python train.py --head_dim=32 --d_mlp=576 --norm="rmsnorm" --rope_fraction=1.0 --qk_norm=false --init_out_by_depth=true --seq_len=256
Each number is 50 + 10 x the weight over its row's rms, rounded and kept within 0 to 99. Layers, rows and columns count from 0. The size before them is the row's rms in percent of the matrix's.

# layer 5 MLP down, 224x576, rms 0.156, rows 0-213, columns 416-447
100:38 42 61 61 33 47 66 47 64 53 66 56 61 50 46 60 41 51 62 37 52 67 44 42 53 70 44 57 73 38 71 38
098:55 52 57 43 48 59 60 60 48 69 39 48 41 63 50 44 42 46 66 47 46 46 51 48 50 52 48 64 35 49 48 34
098:51 54 57 69 54 54 60 56 45 44 59 56 52 23 73 51 46 59 48 45 54 50 54 70 42 61 52 42 54 47 41 37
103:52 31 69 62 72 53 65 48 49 51 46 47 42 57 51 48 48 56 47 57 37 57 51 45 50 44 53 59 59 50 80 54
096:62 44 59 61 53 36 47 38 49 45 61 46 47 47 63 64 43 67 49 52 43 40 51 52 38 43 38 53 57 43 50 41
100:60 47 38 48 42 25 66 63 50 53 50 56 50 47 60 67 53 52 51 48 41 53 37 48 39 51 49 58 62 42 49 53
098:35 57 54 61 49 38 55 64 51 51 43 55 38 63 43 41 35 42 41 47 39 47 41 41 62 55 66 27 48 59 40 59
095:51 44 50 52 47 50 60 45 58 41 65 47 44 76 48 49 48 49 52 59 67 36 37 56 56 37 64 38 44 48 58 29
099:50 52 31 57 55 31 49 55 36 61 43 46 50 52 71 72 67 29 60 59 58 45 65 63 57 47 47 38 26 42 60 60
102:33 66 49 37 50 53 49 31 56 50 38 50 36 50 54 34 35 48 44 50 57 66 51 53 51 49 39 60 51 51 46 55
102:53 55 43 64 43 57 52 61 57 40 38 59 65 42 53 64 63 41 60 58 49 35 55 45 44 65 67 51 63 44 42 40
097:50 48 41 66 34 58 60 33 38 42 45 59 62 72 44 70 56 52 48 78 63 56 56 55 61 76 59 81 51 47 38 50
107:65 46 55 41 60 37 38 62 46 62 41 49 33 72 62 51 42 63 42 32 37 38 52 58 42 51 53 49 41 57 45 49
092:59 47 38 74 51 56 37 48 56 47 44 55 64 48 48 49 50 48 53 41 60 41 54 24 60 53 47 43 64 57 63 42
102:58 53 42 32 78 62 44 59 56 54 59 54 43 63 27 35 41 50 58 56 51 55 48 64 53 56 44 56 46 49 47 48
096:39 53 36 42 58 65 36 60 67 52 63 39 69 41 63 52 38 42 64 54 53 53 30 48 48 50 71 31 56 69 49 45
102:56 69 54 69 70 60 56 38 59 71 63 57 53 48 50 49 56 53 58 50 58 48 47 61 51 63 39 50 57 46 55 48
102:50 42 60 43 38 53 49 58 39 63 63 49 56 47 57 54 52 54 45 54 55 80 42 51 46 38 39 45 52 57 40 57
098:59 37 53 31 53 65 66 56 51 64 64 47 62 45 56 44 60 57 52 34 53 66 67 48 49 57 63 50 37 50 52 57
105:52 59 33 70 61 53 50 48 41 49 31 66 59 40 59 58 52 54 40 49 64 45 55 46 61 45 46 40 25 51 55 37
106:43 49 33 48 43 59 54 43 39 40 67 57 54 47 62 43 50 52 44 56 60 34 62 39 58 66 60 51 48 42 40 54
101:64 35 64 50 47 46 60 43 45 40 54 31 56 57 52 40 59 56 55 50 41 63 43 45 54 32 57 51 49 61 47 66
101:54 55 32 46 52 45 59 55 44 45 58 43 47 47 67 38 57 75 55 50 56 59 60 32 29 70 51 54 46 64 55 36
093:43 50 74 52 40 58 50 75 54 57 58 57 37 40 62 50 50 56 49 46 49 55 52 55 37 54 47 49 36 61 47 43
099:46 52 57 63 31 72 28 50 52 44 63 58 27 48 56 75 61 65 47 61 49 67 55 56 30 57 44 49 44 44 46 46
096:56 39 31 40 41 58 63 60 36 70 34 45 49 63 35 50 46 48 39 49 52 40 49 59 55 38 40 34 42 36 67 57
097:63 63 49 54 53 51 67 54 33 65 60 49 60 68 54 51 61 46 60 50 36 59 60 55 73 65 57 40 34 44 45 56
099:57 51 54 50 40 46 46 57 67 46 48 50 31 46 52 34 55 48 56 39 48 57 38 52 45 58 28 51 55 58 39 46
104:48 68 17 43 61 29 50 41 68 49 43 42 45 55 31 52 65 52 44 46 63 53 61 50 59 28 47 56 47 33 76 40
101:69 51 34 43 51 68 47 58 48 67 73 44 57 45 49 31 49 39 51 49 73 61 62 75 56 55 41 57 60 57 57 41
096:64 72 53 48 48 52 60 46 51 69 54 48 53 41 53 46 54 49 54 40 64 52 49 52 46 59 44 52 37 40 70 62
103:57 71 35 47 37 40 66 32 52 40 46 42 63 39 57 60 45 48 30 71 35 43 51 53 59 59 43 45 47 57 66 57
098:65 48 57 46 55 47 56 63 34 55 54 48 54 51 45 45 51 64 43 40 61 57 56 66 58 39 65 57 44 45 48 70
096:41 52 53 51 54 41 41 53 58 66 45 42 55 58 54 68 27 55 57 49 55 44 68 63 46 41 55 52 49 53 52 58
101:61 46 55 59 67 62 56 38 50 53 55 41 45 51 64 41 50 33 44 46 56 44 50 54 52 59 33 55 56 59 60 56
096:39 50 65 64 43 49 50 43 44 49 39 66 54 42 46 51 80 45 46 40 70 39 65 63 43 49 52 43 34 40 26 45
100:50 72 46 43 63 45 57 40 51 56 55 69 58 37 74 41 38 51 51 42 61 53 48 50 55 46 62 24 39 45 50 50
106:37 39 46 62 60 37 38 48 55 43 45 47 63 33 47 51 48 60 52 45 35 50 60 61 40 58 47 63 49 52 51 44
096:49 34 48 48 48 49 43 42 74 78 47 46 50 67 43 34 51 65 39 28 36 58 59 55 60 60 57 32 63 40 56 63
095:63 47 50 53 41 45 65 58 57 59 49 41 46 52 58 46 50 73 38 52 38 61 34 49 59 45 45 58 54 43 35 49
094:69 55 42 63 44 36 53 59 51 65 39 60 53 42 53 57 54 43 41 51 57 42 58 49 62 72 59 73 68 46 46 59
101:49 51 60 42 61 62 36 47 45 46 40 54 32 40 39 47 46 49 41 56 41 62 52 48 48 45 52 45 32 43 35 47
103:54 58 37 42 65 29 37 58 48 50 49 68 62 56 60 40 47 47 46 42 61 62 50 46 54 39 58 35 50 51 41 52
097:45 48 41 59 40 51 70 25 48 53 46 44 63 60 34 34 36 65 61 41 53 46 51 64 53 56 45 49 62 50 46 55
102:55 46 41 47 47 56 41 49 65 48 50 52 45 53 55 65 55 51 43 56 53 43 57 41 63 40 55 61 47 31 54 59
097:39 51 37 67 45 49 54 42 56 44 51 36 45 54 34 53 35 55 53 49 45 37 34 41 47 48 54 37 46 42 56 49
101:43 62 45 50 55 49 60 61 63 50 49 37 57 50 56 61 46 59 36 48 47 46 58 67 45 53 30 56 47 35 53 52
101:46 42 44 48 47 52 39 62 60 39 51 51 66 58 48 54 62 61 35 46 60 54 28 41 43 46 47 60 67 32 51 56
096:70 62 45 40 48 46 49 54 42 60 53 45 50 27 43 66 36 46 60 47 63 63 37 52 54 28 48 59 59 51 41 47
102:59 53 49 52 41 62 61 47 32 32 51 49 44 52 71 58 47 36 32 50 39 51 50 43 50 41 54 48 49 43 53 31
103:43 33 43 51 45 43 30 50 65 59 47 58 50 46 32 51 42 72 62 50 50 65 56 55 51 54 72 47 58 54 49 41
095:43 42 55 53 31 49 56 53 60 55 39 51 66 55 54 57 49 43 33 43 46 59 50 61 52 46 31 44 58 43 58 44
093:42 50 32 56 29 50 46 51 54 48 43 64 65 50 59 45 61 56 44 56 62 38 48 54 13 56 69 59 50 48 39 47
096:63 64 61 49 60 38 69 50 60 35 44 43 44 46 36 65 46 29 47 39 47 68 72 46 41 49 49 49 51 43 46 55
103:66 56 60 22 48 44 55 62 42 54 49 51 47 54 50 29 45 46 46 45 49 40 35 43 41 42 45 65 43 54 48 36
099:35 56 48 46 54 34 53 50 40 39 61 38 45 41 58 34 44 40 48 47 22 45 70 61 44 51 58 73 61 41 58 60
099:57 49 48 56 45 39 53 62 55 34 43 61 37 58 63 50 58 42 58 51 54 62 31 58 55 58 53 47 62 45 37 60
095:62 53 44 63 49 50 57 41 32 55 46 55 63 35 40 63 51 50 46 52 59 52 76 37 47 55 26 44 55 31 32 58
098:52 55 37 53 49 47 47 59 30 61 70 47 54 41 37 37 47 38 34 57 35 37 57 51 82 32 51 49 47 44 72 52
138:65 57 35 40 57 41 26 67 53 47 63 53 47 50 49 37 58 56 50 43 57 58 44 46 47 50 48 56 50 64 52 52
099:48 48 50 43 64 42 42 43 49 47 36 66 49 46 39 52 61 63 44 63 44 48 43 57 43 53 45 46 55 34 64 64
095:46 41 42 60 35 23 34 53 51 41 58 61 63 38 50 59 43 50 43 66 42 74 55 32 66 57 57 48 50 37 47 42
098:56 39 58 57 42 49 54 53 55 53 60 47 60 49 50 56 68 56 36 52 53 33 35 44 66 31 48 57 39 64 53 44
095:45 36 50 58 43 38 45 36 69 48 66 56 46 28 64 35 45 57 48 31 46 45 33 36 50 45 37 48 58 48 41 52
099:61 46 48 49 35 47 54 53 38 50 47 43 41 43 44 40 47 49 51 58 60 49 60 44 60 58 38 48 22 38 72 62
099:50 57 39 58 31 44 63 40 35 41 51 43 48 42 49 61 37 47 38 40 58 34 52 40 59 40 58 50 47 51 37 37
100:40 51 47 61 46 43 41 36 37 51 44 48 52 59 50 32 66 45 46 52 60 51 71 59 54 26 65 50 40 40 42 56
102:56 43 37 64 39 55 42 51 58 30 46 64 40 61 53 44 52 61 59 55 52 40 49 62 45 49 57 56 63 55 51 45
099:59 56 62 45 40 58 30 45 52 48 60 49 34 41 62 55 47 54 41 37 64 60 60 57 48 80 65 45 44 40 44 52
099:45 64 56 51 62 52 38 54 68 63 56 49 52 53 52 84 59 49 48 35 47 46 61 37 46 68 40 45 55 58 52 47
105:49 48 33 53 50 45 51 46 46 49 46 62 36 34 41 44 48 48 65 69 54 49 59 34 61 50 59 51 55 58 54 64
098:53 38 51 43 58 44 56 40 47 56 36 58 54 43 62 50 55 32 63 79 49 27 62 42 57 46 46 64 48 56 68 53
092:48 68 49 31 52 48 51 50 48 54 39 32 65 65 46 46 42 52 41 39 44 54 47 66 37 59 47 51 53 60 64 56
103:51 33 48 59 28 52 47 47 40 54 48 63 53 56 64 74 60 56 37 52 51 56 59 66 77 61 63 60 63 51 56 50
105:49 52 57 50 42 42 48 36 41 58 51 45 34 40 51 53 47 77 48 41 57 52 62 47 46 54 63 44 60 61 51 55
096:43 64 63 60 19 48 47 51 42 51 40 74 46 42 46 60 31 55 56 54 40 53 57 53 46 37 50 61 46 52 65 60
097:51 46 46 50 48 39 51 52 66 46 58 43 57 64 54 42 55 49 31 54 60 37 72 58 62 47 43 57 63 37 60 28
095:57 54 50 41 37 68 35 60 58 53 51 41 46 62 49 42 58 57 36 52 50 36 66 55 49 50 49 42 41 55 51 53
098:64 77 52 57 53 54 69 36 51 44 59 55 60 50 50 40 35 61 48 38 55 44 50 42 52 65 29 41 55 48 39 50
098:65 56 51 40 38 49 60 39 42 44 32 49 50 58 47 76 43 50 53 64 31 56 51 57 49 46 59 68 68 51 32 63
094:62 54 56 55 49 31 57 75 50 60 53 41 49 51 47 52 36 26 53 44 38 43 48 64 42 45 30 40 43 46 37 61
096:79 50 62 37 32 59 68 52 62 49 50 65 48 44 54 32 47 56 41 58 65 37 46 37 27 29 29 52 57 55 38 33
099:50 56 28 34 42 53 47 33 41 52 48 52 63 42 40 56 62 48 30 48 50 55 58 57 50 47 46 47 55 56 48 51
095:45 51 50 42 52 52 54 63 61 51 33 57 49 53 42 42 60 54 28 44 42 53 60 45 64 66 47 48 50 51 47 38
094:42 77 41 51 57 43 66 51 54 35 36 58 60 57 41 48 53 57 62 70 68 54 49 34 50 46 37 52 49 51 28 52
095:55 54 48 24 50 59 45 58 46 51 64 45 19 68 54 53 59 19 52 51 46 54 43 50 58 63 60 49 74 50 56 54
099:45 32 53 36 57 27 65 71 40 52 52 51 44 50 50 59 34 61 55 41 45 56 50 54 45 51 45 61 51 38 59 55
103:46 30 55 42 56 71 29 24 76 53 63 48 46 55 40 40 58 64 53 40 38 64 64 49 62 37 58 62 34 47 52 48
096:58 59 63 35 43 62 46 43 33 70 56 65 58 43 46 53 51 41 47 66 25 44 41 42 51 46 60 46 59 42 45 60
095:45 56 52 40 54 50 42 46 33 51 58 51 41 34 50 43 60 67 46 46 77 53 46 41 60 79 50 61 56 39 42 56
095:60 63 49 48 54 46 44 62 43 54 55 46 65 57 51 36 39 66 47 60 36 68 40 43 54 45 61 56 57 55 20 53
098:55 52 35 28 43 51 44 37 64 38 39 46 49 46 45 59 51 50 45 52 46 57 47 55 55 53 56 57 49 51 50 59
099:37 40 47 67 47 48 53 54 58 43 62 63 49 45 47 55 62 57 50 71 30 62 46 54 36 55 47 54 51 32 46 55
104:76 43 56 55 44 52 61 50 49 55 50 55 50 50 57 63 28 47 49 41 52 65 41 42 54 53 61 60 67 39 55 48
097:55 62 66 46 45 40 63 62 62 58 56 46 65 37 52 54 52 64 39 43 47 44 65 43 45 60 52 40 51 49 33 57
098:43 48 31 46 29 53 30 38 55 55 41 54 45 56 37 57 42 51 26 43 69 54 57 43 63 35 59 38 40 52 48 45
098:52 55 69 62 58 57 54 55 44 62 39 62 40 61 45 48 58 48 47 44 35 56 41 46 21 51 36 55 37 61 46 28
102:56 55 43 41 56 33 33 34 31 42 61 51 36 42 50 36 60 29 47 57 44 31 59 34 44 60 43 66 41 62 40 43
098:47 58 50 43 45 62 57 72 45 34 64 70 38 48 62 29 57 41 61 53 44 41 50 60 61 45 57 41 47 39 40 50
099:38 56 58 38 51 41 55 68 70 57 51 57 60 56 54 48 47 58 72 47 51 43 47 45 43 50 30 54 41 42 52 41
093:46 56 42 37 40 50 52 72 53 39 58 55 54 53 34 64 61 50 51 41 52 50 43 63 59 56 61 59 39 42 47 50
098:52 61 48 52 41 64 71 31 57 41 65 40 55 58 48 67 44 55 57 41 62 46 25 46 56 43 61 55 50 51 40 47
096:73 53 44 38 48 35 63 45 39 65 36 45 59 60 31 60 53 58 27 51 30 55 60 44 48 40 58 33 40 61 46 52
098:43 41 46 49 54 45 57 53 52 56 43 48 29 40 41 38 62 45 42 64 68 43 72 47 42 57 40 43 62 43 52 28
101:40 59 50 42 53 45 56 53 52 52 37 59 51 51 32 48 44 60 43 50 60 55 41 65 46 45 33 47 53 54 51 64
099:37 33 45 39 61 71 52 58 49 43 61 61 39 67 60 64 49 42 57 54 43 51 51 48 42 37 50 64 48 55 55 41
101:48 48 60 61 58 49 53 53 50 56 52 63 50 57 47 54 45 50 45 52 35 57 46 54 43 57 28 55 51 58 31 27
100:43 72 52 46 58 69 42 55 55 51 49 42 41 47 52 46 64 48 50 58 42 44 60 46 48 60 37 61 39 75 45 56
096:34 53 74 55 60 68 48 44 44 49 24 62 35 77 51 55 55 46 50 64 34 42 32 60 55 55 67 53 48 61 47 58
095:47 43 65 61 68 59 52 79 67 42 54 64 45 32 46 41 57 33 47 49 57 39 49 53 41 66 46 51 47 53 52 52
096:55 69 54 52 51 45 37 48 40 56 61 66 38 49 55 60 42 49 38 48 56 57 48 19 48 58 56 41 53 36 74 51
100:46 58 70 42 41 74 51 43 55 57 28 69 48 60 50 33 54 47 44 63 43 48 38 40 45 44 43 41 51 72 47 51
093:67 40 60 44 63 45 49 51 57 49 60 62 49 62 47 57 40 64 67 59 49 37 50 64 25 56 40 38 37 30 44 49
098:47 47 41 42 63 51 51 56 32 54 56 45 43 61 74 39 60 62 41 54 65 68 43 46 63 65 37 43 55 56 54 48
099:49 38 58 56 56 53 39 44 46 54 59 61 59 49 64 50 46 54 66 52 56 29 52 58 38 65 24 65 48 54 52 34
099:45 53 40 69 37 63 60 51 41 37 37 42 42 37 56 47 48 50 53 43 56 60 70 53 33 50 48 51 29 58 42 58
094:55 59 32 49 52 50 59 52 47 64 46 44 44 49 60 48 46 47 54 48 46 53 67 34 58 44 40 48 42 48 55 62
097:44 58 51 39 61 51 37 58 56 66 40 44 50 59 53 41 43 53 40 51 34 58 61 58 37 42 50 51 38 55 44 46
098:51 39 50 31 52 58 60 45 47 64 36 67 31 62 63 45 44 50 36 42 54 66 34 62 46 50 52 53 60 58 62 41
101:45 49 41 59 49 43 53 46 41 63 47 36 48 57 58 25 50 49 38 51 43 51 47 58 46 54 47 78 47 48 49 38
099:53 49 60 42 58 49 28 56 39 45 41 48 67 56 36 43 57 63 44 49 59 38 56 51 52 57 60 40 43 38 34 48
103:59 40 43 75 42 40 62 47 41 56 45 70 48 57 53 38 64 41 37 46 51 53 66 32 56 41 55 52 56 56 53 48
099:53 59 53 54 53 44 55 61 56 58 54 37 43 66 59 45 56 36 49 57 46 63 44 50 44 60 46 58 48 57 38 63
100:46 56 33 45 49 61 64 30 39 57 53 55 51 62 47 35 44 40 33 48 34 63 35 44 52 57 51 47 40 48 39 71
100:36 40 56 58 59 60 51 53 65 51 44 40 48 43 54 48 54 50 52 60 54 64 47 57 54 34 61 45 49 52 59 39
098:44 60 68 57 48 58 46 43 51 52 49 48 59 35 53 40 45 49 59 44 36 59 59 49 53 37 47 47 53 48 60 51
097:54 45 47 51 45 39 56 45 41 40 53 38 38 62 50 52 54 50 62 54 57 53 49 46 60 39 44 55 68 53 43 40
167:66 56 54 47 52 59 49 46 37 44 55 41 57 36 55 47 45 56 48 62 57 48 55 67 56 45 33 52 46 35 46 54
104:48 64 59 41 71 65 58 52 26 53 40 55 54 37 52 52 53 32 57 50 81 57 42 31 34 64 45 57 52 66 48 53
104:43 68 60 52 64 44 40 43 60 48 61 78 49 62 56 34 48 34 59 53 57 59 45 41 29 57 32 36 29 36 44 56
095:56 54 57 46 42 32 40 39 54 36 42 59 53 60 50 48 59 51 30 59 60 44 51 51 57 41 49 38 45 37 63 66
097:47 61 47 44 58 66 44 48 32 39 43 46 49 38 73 46 53 49 66 35 61 50 50 56 36 44 54 59 69 34 53 48
103:59 45 33 44 56 43 46 62 41 43 46 64 64 49 24 56 54 42 45 65 46 53 47 32 68 42 57 45 40 44 55 52
099:38 62 65 47 47 51 58 61 49 50 55 53 49 56 34 60 35 40 64 42 56 60 37 59 64 55 48 44 23 55 53 66
101:54 60 65 59 69 63 50 34 43 57 38 32 47 57 64 56 47 48 60 33 64 51 45 45 43 47 44 37 30 42 40 45
103:48 50 58 49 61 56 56 45 62 44 33 49 59 64 51 32 44 39 47 55 36 35 41 57 65 50 55 41 55 54 62 41
094:41 50 48 44 52 45 58 47 54 43 67 48 58 71 42 63 54 45 41 63 47 46 43 62 56 65 66 49 34 36 60 57
097:53 56 33 68 45 48 52 46 58 42 27 64 71 58 51 73 45 49 59 43 58 54 50 49 51 51 43 52 51 60 44 43
094:45 49 57 43 52 39 65 52 56 51 41 60 57 38 47 76 51 53 58 53 55 53 45 53 46 49 55 37 28 47 51 46
097:44 47 62 49 65 43 47 60 69 66 64 55 31 53 62 53 54 25 46 57 52 43 32 41 57 59 41 52 42 63 65 63
100:58 33 24 58 46 58 43 46 64 31 50 52 44 53 50 58 46 56 52 49 53 49 54 57 47 48 71 64 49 50 43 60
100:43 57 61 52 57 67 41 62 41 43 31 38 57 49 48 52 56 34 53 49 47 51 50 47 40 62 47 51 51 38 49 59
103:61 53 52 52 46 53 43 68 46 40 48 49 40 46 73 45 68 51 37 56 55 56 66 57 70 55 55 49 48 54 45 60
107:41 42 37 47 33 46 46 62 50 52 69 53 44 61 41 43 52 53 53 36 69 40 52 42 65 61 49 51 45 49 47 42
098:39 60 43 48 60 56 64 68 61 51 58 41 26 66 73 54 45 44 54 36 43 76 35 40 67 30 36 52 30 66 38 61
094:41 38 61 54 41 56 58 49 41 35 44 46 65 33 47 49 35 63 62 59 74 42 53 50 51 35 55 60 54 50 50 64
096:56 30 77 58 51 51 58 53 48 25 52 59 52 46 62 38 61 56 46 26 47 47 29 55 57 64 67 61 45 42 42 49
106:51 61 50 51 42 43 47 69 53 54 58 58 55 61 48 55 44 61 61 47 60 53 50 56 42 39 44 39 61 51 34 63
099:56 58 44 55 55 79 52 56 60 33 42 51 73 50 60 55 42 55 43 56 59 53 52 58 48 55 36 39 38 44 66 60
103:40 42 34 17 45 57 50 44 35 47 65 54 66 54 58 55 56 48 44 67 52 70 27 32 37 50 58 73 49 50 46 44
102:35 54 52 48 16 44 72 61 64 39 57 53 56 44 55 55 65 53 53 38 59 30 31 49 52 41 52 50 68 63 42 47
099:55 53 61 46 44 43 51 59 57 61 77 52 49 66 34 22 58 44 64 50 45 46 65 50 52 58 50 38 71 64 46 68
103:57 47 40 58 61 53 53 41 60 54 51 56 52 44 54 66 44 41 54 63 47 38 42 40 55 56 31 58 63 49 56 58
104:50 68 36 41 50 42 27 46 40 42 56 51 41 47 45 52 37 44 58 66 47 60 45 40 50 48 47 77 45 57 52 54
100:54 54 63 62 53 39 58 38 37 62 52 64 47 52 60 49 50 59 68 74 54 49 57 54 59 42 68 50 61 63 41 54
100:53 54 36 47 49 54 40 61 52 43 60 32 42 61 52 50 53 63 54 42 59 60 45 52 39 56 42 38 49 54 51 58
100:57 64 47 51 44 43 60 56 47 53 38 51 48 48 55 48 49 47 52 56 51 34 68 56 48 69 48 35 63 50 54 51
099:51 44 63 51 48 64 61 54 29 61 35 49 50 52 30 57 48 46 68 60 48 71 60 55 52 51 50 40 55 57 65 49
097:52 50 62 49 48 43 44 45 60 32 62 25 44 62 51 48 27 62 62 61 33 47 31 47 51 46 48 63 52 41 62 47
098:42 57 57 57 50 61 64 47 24 45 59 51 46 36 72 26 59 48 46 49 70 71 37 59 44 51 60 49 50 48 60 44
104:39 43 46 45 47 37 57 60 59 24 57 65 51 56 65 44 45 50 74 47 59 67 62 39 47 68 54 59 57 64 59 50
098:60 56 42 42 57 41 55 49 53 45 40 52 43 49 57 54 58 37 51 48 48 46 55 38 61 51 49 63 34 40 55 46
100:44 47 53 61 38 24 34 48 56 35 79 59 54 60 58 28 48 45 41 54 71 49 61 51 67 42 35 60 59 43 39 56
099:46 57 52 62 34 46 49 45 25 50 38 51 58 50 66 63 46 41 39 52 59 65 61 52 49 37 67 66 61 50 61 47
098:55 71 50 54 47 42 50 45 53 47 64 32 52 49 41 55 46 55 54 44 65 46 24 69 46 45 53 47 45 58 45 63
097:60 60 50 49 43 59 56 58 51 48 60 63 44 72 40 80 47 57 62 44 53 47 37 49 25 49 55 40 50 59 45 62
099:47 45 36 51 47 54 60 50 72 54 40 57 40 42 55 43 51 53 37 61 46 51 50 48 58 70 43 42 30 40 45 34
099:71 56 31 57 28 40 44 36 57 48 43 63 50 36 40 44 34 35 55 63 40 56 62 67 56 51 51 55 45 65 36 34
098:38 26 38 38 39 48 68 64 45 50 59 44 69 61 52 44 49 58 58 46 43 47 50 51 39 62 36 48 47 42 55 32
103:65 64 59 53 63 54 43 59 41 40 51 47 55 57 36 48 44 32 30 50 33 59 32 54 56 53 62 55 57 52 47 60
098:65 72 51 72 42 41 48 46 77 71 60 58 47 63 41 43 52 48 49 46 42 54 60 53 47 47 34 51 29 48 49 72
096:56 46 43 49 62 54 47 52 54 43 37 51 49 49 48 61 51 51 53 31 44 61 57 39 39 50 50 55 44 58 54 77
103:30 43 40 35 41 60 56 53 55 54 44 46 47 54 53 58 41 55 64 43 58 33 61 52 50 53 54 52 51 47 46 59
101:63 40 36 48 35 58 58 56 39 47 49 40 42 35 54 55 67 67 41 59 53 54 42 38 64 47 42 61 54 37 68 52
100:42 35 46 44 55 59 47 43 46 35 35 61 50 44 59 62 48 65 66 44 37 44 54 52 38 66 34 63 54 50 46 60
110:58 65 51 57 49 52 44 54 60 64 60 41 41 56 64 50 47 50 59 71 64 59 60 38 34 44 45 55 53 31 48 47
099:47 38 61 41 51 56 40 39 52 33 56 41 42 52 49 58 57 51 60 55 52 66 58 47 38 38 54 63 68 49 50 51
098:52 43 43 45 47 48 46 55 43 44 65 70 59 50 35 64 59 51 37 30 44 54 44 67 53 52 56 49 51 50 58 49
101:37 30 40 36 43 74 50 61 63 29 52 41 43 38 71 36 41 56 61 57 48 53 56 62 65 62 56 41 59 48 55 48
097:56 49 51 58 28 60 54 33 56 43 63 60 66 49 57 71 39 42 53 46 40 47 35 51 45 46 31 50 55 28 62 61
103:69 60 38 67 38 44 43 51 46 41 46 54 54 42 48 46 57 55 64 31 57 58 53 66 43 50 35 66 51 53 45 50
093:54 58 29 61 40 45 37 50 56 32 56 46 65 63 45 37 37 44 56 61 40 51 66 54 60 62 52 52 52 38 62 48
099:42 55 54 55 47 55 46 43 62 55 36 45 40 24 55 57 58 69 49 40 58 59 37 33 46 53 60 55 50 39 70 52
105:35 52 52 62 21 36 40 48 55 45 70 62 56 78 61 43 44 65 61 62 38 60 44 63 28 44 46 35 43 45 53 35
094:58 57 60 50 58 55 52 59 50 58 52 48 45 54 50 44 38 58 35 69 46 44 58 52 57 56 47 51 55 51 52 57
099:38 44 47 58 64 45 41 46 65 44 45 49 59 65 69 68 78 37 43 42 50 73 38 61 50 50 45 54 60 73 43 56
094:52 51 31 65 30 63 66 55 51 38 46 53 51 36 53 38 49 50 57 33 46 64 41 58 46 48 63 58 47 48 53 60
098:56 40 64 45 58 56 55 53 43 47 22 44 56 32 46 66 42 51 36 64 57 61 58 47 49 44 48 53 60 47 41 54
093:53 59 49 61 50 49 44 35 49 74 48 51 48 49 62 47 34 45 73 44 49 52 63 39 63 40 34 48 40 39 47 63
103:51 40 59 47 36 45 61 50 41 45 27 58 58 64 42 55 50 47 58 51 35 42 42 58 50 59 39 48 21 78 32 36
098:78 42 58 50 45 45 50 37 59 65 36 45 46 29 56 57 44 55 48 56 50 31 54 56 49 57 52 47 50 53 55 53
104:36 41 40 47 48 48 53 59 47 40 46 41 60 47 42 48 51 41 47 44 45 43 50 46 34 42 58 60 34 41 60 59
101:58 50 33 47 33 55 54 44 55 37 66 44 51 34 63 38 44 50 32 40 35 57 45 53 48 60 42 49 60 56 61 65
105:31 39 39 60 42 65 33 56 44 57 69 63 59 43 42 40 47 48 37 58 48 51 58 42 59 41 56 54 67 55 41 50
136:57 46 57 47 71 44 44 42 64 55 51 43 40 49 61 52 67 35 39 54 59 49 50 32 44 34 48 34 44 61 48 59
099:44 44 69 51 54 58 36 53 48 56 43 35 43 36 56 52 53 57 51 52 50 42 36 53 53 60 42 63 59 66 56 61
101:56 22 58 50 48 62 24 47 36 33 52 27 50 63 32 40 47 50 37 52 52 44 39 43 45 39 53 45 64 56 59 54
100:28 41 53 38 49 45 49 60 63 43 45 67 54 60 47 56 59 42 50 47 46 48 34 64 65 56 55 55 45 53 53 51
097:59 58 49 44 56 54 30 29 25 47 43 46 42 49 44 45 32 43 52 69 50 27 53 48 48 57 47 54 41 63 54 43
103:49 62 55 43 55 49 52 61 47 56 43 46 56 57 48 49 47 51 42 54 66 45 36 44 54 41 35 56 44 50 36 68
097:38 51 64 61 53 57 51 49 54 44 59 63 56 37 49 31 48 43 60 51 63 58 46 53 57 61 67 60 53 50 43 45
098:55 52 65 42 55 64 44 43 46 56 68 42 55 44 44 74 75 36 35 44 51 44 43 63 41 58 51 52 29 52 51 41
100:55 50 37 53 42 61 58 71 67 52 43 50 36 33 62 51 65 72 54 58 58 33 39 44 59 37 36 53 40 45 47 51
098:43 57 53 43 35 50 33 35 41 51 52 61 63 64 38 40 54 43 48 32 53 55 46 38 32 52 58 51 75 42 41 48
101:54 34 57 52 28 68 59 55 36 53 45 56 70 47 41 51 55 51 38 53 54 44 55 52 44 47 52 32 47 51 30 48
100:21 58 52 68 58 64 44 38 44 52 56 38 40 68 39 80 37 51 62 47 48 37 47 39 55 55 56 43 64 30 43 53
099:42 36 56 53 67 47 61 30 51 65 58 47 48 57 62 51 52 43 54 48 52 53 42 46 51 43 36 54 54 53 52 41
107:32 59 33 53 39 28 47 48 57 42 35 35 71 43 60 56 64 53 48 60 61 48 47 54 43 56 46 50 41 68 49 59
105:55 43 59 45 57 55 52 56 54 44 47 30 55 52 52 46 59 50 45 57 42 41 50 50 43 41 58 42 58 44 56 45
101:37 39 46 60 54 79 52 47 37 37 60 54 42 67 54 28 52 47 46 51 60 48 68 51 47 69 57 57 44 36 49 44
100:42 36 43 52 78 43 37 48 43 55 44 40 40 39 47 25 56 60 46 52 51 49 41 40 62 47 41 46 49 38 62 43
096:41 51 41 52 48 43 54 47 47 46 48 38 47 36 42 57 60 55 42 63 60 43 53 66 59 56 43 50 39 37 57 47
102:61 55 53 57 40 52 54 43 51 74 61 51 54 63 53 55 45 31 50 42 58 53 47 61 60 36 55 58 55 35 46 30
098:54 58 46 58 47 37 54 55 36 68 45 56 42 29 46 61 54 36 57 58 54 45 58 49 54 40 61 41 27 59 51 56